Part of a small language model's weights.
Training: a variant of SOAP for these matrices, 1071M tokens.
Each number is 500 + 50 x the weight over its row's rms, rounded and kept within 0 to 999. Layers, rows and columns count from 0. Numbers have three digits each. The size before them is the row's rms in percent of the matrix's.

# layer 4 MLP down (transposed), 1280x320, rms 0.108, rows 500-520, columns 160-319
097:509488509457518480427490536545492503525515551548502517500479533559562492531457494428513475512451528493566509546426384568532505471604549485461442548561502545478473595592553494462485493460445618510452459559563496455441527512453567515646485488461437449489454456478531572547464496530511559485457551597479522502540537455484511542486480448500428420515434449546507543537485647453558480613465548502451503530513440428496510379402398557485522476465503531499539588550519449517461535490510361
107:467478536492430535493558459527546454395543509457584517523417511439440574493521496509542466520460484471537485526464612538465407559560567466458408520450534549528437579560570591483535523435489487570546474569528527449494559454552471466481439505535506470384544508475517545437495447471485523520436581534518465461556457516490563581523526428491543504531500504526539479510490573457382476515554483546535482536497440447554509478482443503526566486543613464439589573466595460617478556487479452
089:473534566483556400413491500548547428418432529510481515515548532461575451511449468506499511542485460490526451465496559514516515494601532529441544439503538489491501488536594503525475472424518509551399519575505553503451433506525453479430483574558406490458480543468513477466508524488503480433487503445528529520413486512561513479388594442472376446575524517473540546586511440554558512533504458533434578495477558486636503389464499492410537499421484505403470579380560458521512524476474469
094:534549439496426445485476523530494569477456457511435463433528492461566557476542474494488482660458415553490469463559411498559473516555542561504597417585525503500542567481574437420556478409484519462418556516570512481512559490518469438454486384436509511533513466490590488466532459508493443518518484486536501583489485610464517494636482574454495564602474491424476468547452540524497564554528463462510522517506511506477500497467410514489576531539466588486494467410452530515465476555479476
094:527372465468508498463553527431490518482550609445474560493523420493491432437458454514463406530497446513484442500421491512474398524512519546468401541399525527528570443533502519530498565543429516564422541435459514528469528499477506450491461503511498514493537511474520576548497557546458480579522618484531570409428517487458510612485433518495433515462412551474425534543484484523615477441408442538490477530444597494496530457551516509449457493445469403462430613554533450564565547492516414
104:475495525515530456429504464470446479520448497458464583544490490453585440512471526559529583474408484528476500431549498402443532509488521534502468452473579509436515487471517556564542579469560518517449431460560501473520582504451403497553564527561506496478437521528471534571375472453525527513480490522464568475491386501491593512521441492527438540556639472502515415557412473524434568489475500523429474451451555513457530491539464499508604533516532548448535500470427510570525479504472553
104:505460550501543485518472383523539531502349500407573505606603452393479518468477459541364436456471484583577517447438512468536556473504589451505458524533494509461391525431504547498484542562485427483448510481457502509508380450489554524442526477440540412487447494579426504463522560588523477484582530480493534530479461532429549513526508597504463490464483457476441541454498506504415569428433504473501416436522537502398442519498605593479530491632388389497492501452493525515548542558544425
098:462478433489548495527517474550529517506448499454560553553555522515500549586538526379629491607476518538504426549501453519439465544471491559562520489521385480517422440623485516562398575525569494530509556448587503533439480575503555436579517490481462546463551506528555477424468474467467505498500449433467453464462524562562501526570514542500507447513579528472550491492558490500567533400512476481418444552544475564507498468474462424507555527513520552446378537475432533522567508494473455
101:454432456548530446482520581558474469394594510549537592525511489504481513526448520534432479475499472534524566458427520654579517462495471442367500507470445494535482515524482546576568552490503469532497466565502455542514531444577525522519399517488590507436547543484434502506472524589529625487566479471509514446467495588398523497518566502516470400455490518511403441484484499518546443466561458516488581466594443465527541467541440425520528357555549553467488375493485478496617527491552445
093:470543510530497530443462536492440458522440505529466466532438502464506523503525389363480437464474538486498555481551499443514462537474488522567561418553538442483526410516469544494530467477524524495394523529533419505451479415503537465591513585496557480475495438426451550532501418456489541507592359520485476573460515514521474495551457379414505550440556430496476475416549483409575548534505484442611524494384556511456536419451505456409523531355574528517550461468625488531548468581633484
110:484587545469412513562559513464550511506504502550535534501479524558541446551449490449512489438451430472395540583518524535465475448471562491605515436466600515528582461475480524512455420540532513501526475544509522503482574419533413458465447483442525518450466550596490583366488557619534512500436454553503522492496550527539439539486562404487600420514459549472537417593393454485457490553499562544466522570446550525422457474601449463459532463553498475543457479552572469490566483458482438
100:498486563557476548492418465524547515450428532583465385534515424465468379461504450535574588427597449536495447452565486554412436510506571492495537491526481500548469488454524555570551574473538487495540467523458504431416451461512562489518555503494525509544514507527500475462541477462452532420533461514518512509499526490363505526645484518482527426600470479553475407425426490551416397375498549547505388447499542496459518446488461411506531519438519490514530513458547426569424608538443481
103:443447509473528538517526429504482408486590431484449423459409500571441402473419603525538513577486461535535437532573481457503526474506507495500393510492455457525459549454470410468509514548428499448482524420482553516463440460473476500543492543580534589523461493532423571509502511453481484470514467562442469483513462491480456587555444520461436558539496470578537479555525465453519473493484556406547527560472550374500450538479484543434435488524545514489481432476490539462635506562505429
102:508546554526502549599498511490475483498486503464541479480519497423436467425523469481471463422493509525448472404487494520521500676441595592496547397397462379515527453448533577476436508480529555534430421464447471539497520452496494503370457508504598493500547535570580484456541536448464480540467418451500494426480465555434549439571505507549507501562554518586501486559378529526520446351479506551537470437527438387435439502546428527580511496522439409422453522494495523560468557446570491
098:443498564566523518463452484467532610486591608488583593501517451538466497574490577532345481489503425685507469530562473529448493471528444488477560473430482461513430518484509580482476414555442564429522426502434490492561532493409436569602405531547573470549556533528499488534578490505459464462473506467551508573492554492458500462498489508546529452579458458408524426442525563519416474475437645460523470555481500562479499460563456501549534529566429524534540513571443565502570449577570521
098:568496423559517481529479447492460463436497474532449540485405516619648480580533486478482533508464422475504522505480523468604472529458604478632455453522520463460524410489528609472430545473438507497564508563489534522460453487488538474500444519481497448550480499484535416537464451552432441624547509428438406529439434529548401520475589532433496638519470433451481490474393573532515444422475433584457466413590559471488476544518522557555546419461493589532422379514480469470550465551538439
099:468454501493602471548530448536584518537512522485578476509537544536469585503445512419460477477509515427461471436571458394510428515455476532493526454523436493511521487439497478524578542533463534512439499504560418550541501414485433545499377570506480419450483461541441579486515501477542553505539498487559462523514457482414514423528534490541589459569422559488522507494508456481367419539548461464534481468555426479451427614515487530455520453473394529470536542596566522503530539503478479
104:487501447474454406501446420468463443572535555465544568513479498519568551552455495412548508528558490518531477473515476571494471455448557487466470447429526576512338450522548501466480396494539475505570493483466535405536386502478433455558478579450580493573490533509416567441556498534453481551462463615513527609441592481459465508451509534446485520533521548506507585519411499490491535502489552490486623537549579507488543595553438545434572463477594455481584494448539473481518500452549470
108:531430459458534507513560424503501524467507388453504525524474485572551508467603456479486477568477505518435520477471488581434512523551513483552646458485457481422419556510576541493530435389534514514447599428553418554549527587426565573498519468414488462460530478464557509502497567563451471510469552502604502423540472430442487443509556532523570528598492500517483512529528526412439584530562544464395502471648424433520529553517562540536520534548448577443460478440355508525531515597570506
092:440534480497546438486460487406466518445441547462577446473512503526398503598448533443560423456469468536487468460348465487572555536409478448473456458424564446509523495546557592458470533530521446560513529524470483503483546452502436556594427476542520561387540498461500494516546463498472447448540496498426521564569488493496538436519528470450498452555377563497516536411530462490528485488525534491506543394407402414497482476434529487479432461545506567507534450519381464459466473448478441
104:508511536450460600513372503521464493407520473467514530404409403555484511508572585459470504445391472495498451479451528463578407528552410498536525487489594498523460492521456550446564428495516534509461476439418443536526488413562562468440513485475491458476432495516471469463382478510436505492615503556490476576487523489490504524488443463555596431585483458549500365449476462452559495470503468480406501455474412581546567451613508445494526461472499522496504566544451599484514436474467473
# layer 4 MLP up, 1280x320, rms 0.11, rows 501-520, columns 160-319
103:574572499507503503468521461516473534472462465548633491478448466524576474514545578472555517664542556472590476503592553512544484465481466453562491549499496543508491535549489587448558451491496541525487615480501441460441360461486522538514454592449472518405386429468499491535473508482505389511449542575462424471514488463471463573504440489453430451479513535532550504506478530453479457464592531535514482545453517446503442559490493515402472474504476515461601523565483436578413572451645567
099:489468484467411597569433525435436560513579551538580552500521470483467516537509469462499476441465504497425576545522432533494484483392504468543477483535479529480466562541489495516572516549495505439621489436508446417499482473475470521542549513466570520539513461547469579475557513499496467568532540527447567488552464465445487507461465550508518592494491471480480446460522546491489547463494536524557465542576432424403450534567539527546416522531485516537508469561414500477531498522469609
104:531543507495582506444413444511457481431557470569537440487414445509524474541428487531468492424484578490426455501378491391525560507530434480509517549528388456541568492468516502587501467551448479502479477513482571535532397549399576514559536539483430544609581491468434522439526575571522517515532407459574556490491554411472545470558548526530497472552516561549506463520565512531440506525476543522503528427353540456545534549598409428501445450519478449414507453578399478405453521566613537
092:547585503496371556487479489569539553536489501471412482511495485499423499587549612488536585541483561459550570507629478511539566475469501512537564458536515504568431573507478401510493475460513466523490490574497536478456475521562516405506499548430473441541577518563523375424548465480541529436545439461474457576484483524522473470584543426463509484559565520519601435527547487494439522552559511530474522443552524525550517463478449493532461501580595529492537457510515541526401468559465530
105:451602389466501447439456574444450461487477623478609493566535533573454460457591550485452479459470462470500490529587448527528483463487507459561557417564377455499471513463413503471576531546486460525508517506484497397514434564531460436485530462442419506481465460545442505532466500556474574484504533551518423489507526521436505495489450476486571480516478482550525558494409483516434589540408508496565526515501471486481616493499627527572563393574480536519526551499464570476523487480404526
107:558531495510536487380627502469465518429468520517475530570515499475457490572455541454567457520459540424599490423472508558472448521467544533448533485505483500489571526494396481513545501539395525524540520451491532521517472525483606556540480533609477495558510518521481494496508508495465483488525480513505483534474436480488513452476519493522600524497402471505552459473450568475463523367458447473486557438601419552503559484538499411501420441391530429463583539546568600571518565521486586
100:546514436492541415427565485470425403513491502501558481472469468565470545521453511499462466528547511485446551526463546474362562500496472474476514515483558556522634541569465481459550427458529529547493482524443384554495439386495489556471431390538567420556524548499504562500639535421542522489422530540504457460488532496465538498517453477464539433492449386472502485452505506502372563498479537539515457421482537487459492614512456577495380435422506496443591487497434490488385418552507470
099:478460466440448550514511481505549509561437515487525521541446511397564494457530468555435488455473437474436444540520443539476545605490560586589502457555562472502496429460472591497470474457568474431505508545407625490518433472516411552457579483469441491502491432514596448512530547487600468498412498567481459561541549498365498492462581461492554520524514493447527491489431507440527556587446489484637485588443574518426530510457516499504578546529451462586463566485540469549448492440476474
095:613522533453442489504576421472421522473551449470502521451507486537545492440534516593562543654469432475534553502485427473440398467459541490489575459481505554484487401457514481498441469414511426466461518525476515482384461539422591566471511494469490434466607451549481433471507488500530449567512627432601457430555493519529608531520539563520462476516515502474456517551419633511408551567561451553513373505485409550529503508461552603465549397502503463447481518631489463451502563465527461
099:523499437474538632491418405521582445506636547458578491568498574543501511410505547531498554500494545481508490469526491410539424514564519539510536561445508551472467442540425473445492555525402493507508509570385608518505560509436629444508512482515505460532469452479476484532511509420521548577484559563516485588503480493599462452468504570536481532418525530475500483475470453475495492431563477407544440498550513456468505562535648488458388514569532486486461492496470486515496496605489463
102:564383502528508466512567479436601516473440519524496489532494487433505483436495515537517515618527471484504467537486510387464552504526480519533473535513397539458566510490376476458450459572508529587478588481446461496562451512514481428571446476418544460524504524479550589505482528475522548543509468518491486508474426566519544506539524467456423598570499522522433546535479538556526490537536410411488609489488481554529515472502467465491582435497588467538374575480480533508441458455544495
104:459490512449581410640479429569437490398551497428464484507553508518586482484540443521429473514488540501484457446609514473581580485534464482500549487535471485474545444570497413551496491490486557521397477533547523438567559578549496471541573425529466525473441601399511517533496485500459493597538479511501504476472439526485458468619565405591441561402455536495504501503495498505459455533517461475489513394447548477450475533476553599522489486443427478485446516550514555479517483586474455
106:426432549528460510470580479526456472485481513472550523524462533519488584500499468465446487441501500458503544456469566482639447473468462393515500485514531525382561523435419452548591583561497535524555489558481449535574426505610511569577437544498540476512435511566447455463522463551547373500534520465378388560519504476485467459467535599499435469500487512486418466489531541505476565493536491591540518560478525515569693460480519556548399486382532510483552515565469551484520469550519509
098:510627492567510545484542514489413478480574521480555524535588500470551469522605438525541509545479404432520410551483533384485546427518423552516587472532399534531494433413514496572486511538598563528485510525436477519509503532532434464540490492479494508447440485536475598583547500521547541496558409454435478565485452473489506482517440531530477434539479529531465497544419441507489422491538542418533503475529512442549437552494449504503388494540515439487448486478570566576495584499539529
095:434491519438539512460436572502577549476464570484511441559548590418398483472452461535476467494562563489529445536510517426403510502479537539434581534477436519621516512573524411530543417490458426461447449414524398490498480436466561554521514488518504541536514558494499638451589489466551581481413514508452599566525513560451552535541457464536459437480495529515557487538451490489439473583491589400490537562441453511578520455535473512450411565494517502553545619514504524508514521445427541
102:491442430530496523452513479494453510489527433517505509452479375593444475488520482560565458495456475489500587525450592456488574423541609471545493498463529564514450444579590500466491496498475400448550499463455522462520509488572525448476556427553573585581570432489561478471530509535565457570548477471538497580432438479459514426562507410394479541435557498555504458346581572515430481463443476611452466508435602613554487467450549527634515549560568479526591552454498482527515503462562389
102:563487481485479549525498511440514502515446549476526544522527523471297518550476596515536506461529518457455500523595537566523441552552485545427544545539471545405493475509453521468490594417490509422445447491468494528509514574463524476486535479499423530489444484466455379515446567551549518492468483477557503502519447401526556446392519450514401539585512488658569463467528479447464554533503386517515514494471477542557503478553561464568374570528523453460493454539482597505406549565533526
103:493526530494428448499528528539486467499481544511484473462547496426434490530421532412528531439386448501552540639595499442557496402437504509456343504525463520609548468500439464479512492591417499463586454535509551476470484448597489409493474557568505524567458501533492457466512381475532477484505442518388548547469555577520475548486439452475409453404529509465497487491471442570531427516476462564576495523374503558467496433430487475431477488477523415554534485596581486483445545407451553
100:525422496479441508527498479601510484549459447528415547527562487467562535415580450552412550470540468459546535580592460499503481482604539480462551557575359534552424437446424459563492494445521512380494427456527553454476445512484540504453553458448424441558435502514516455577533500501488556486397514535536476403472502549510488522491444557503506511455616437493468502549517537524458520512472480544419452581551570551493535518564571555479609544414464449506477511525573529527435433534517496
100:460392500484430570438594579522473457401520478507406520498493438464514511504473550532471496477501478553492486564477399532509479462561430526529471505484500640479459573498478597410492442498473510545545512514541422471498532458569515467458510458504538474434501505474561472403608419429518466511517612559461480524490571514490496559472557531561518580537529370486504509447491516471577565502523572520385491516456539573531512576513448532567392439516560583451484497471531591560488407507492557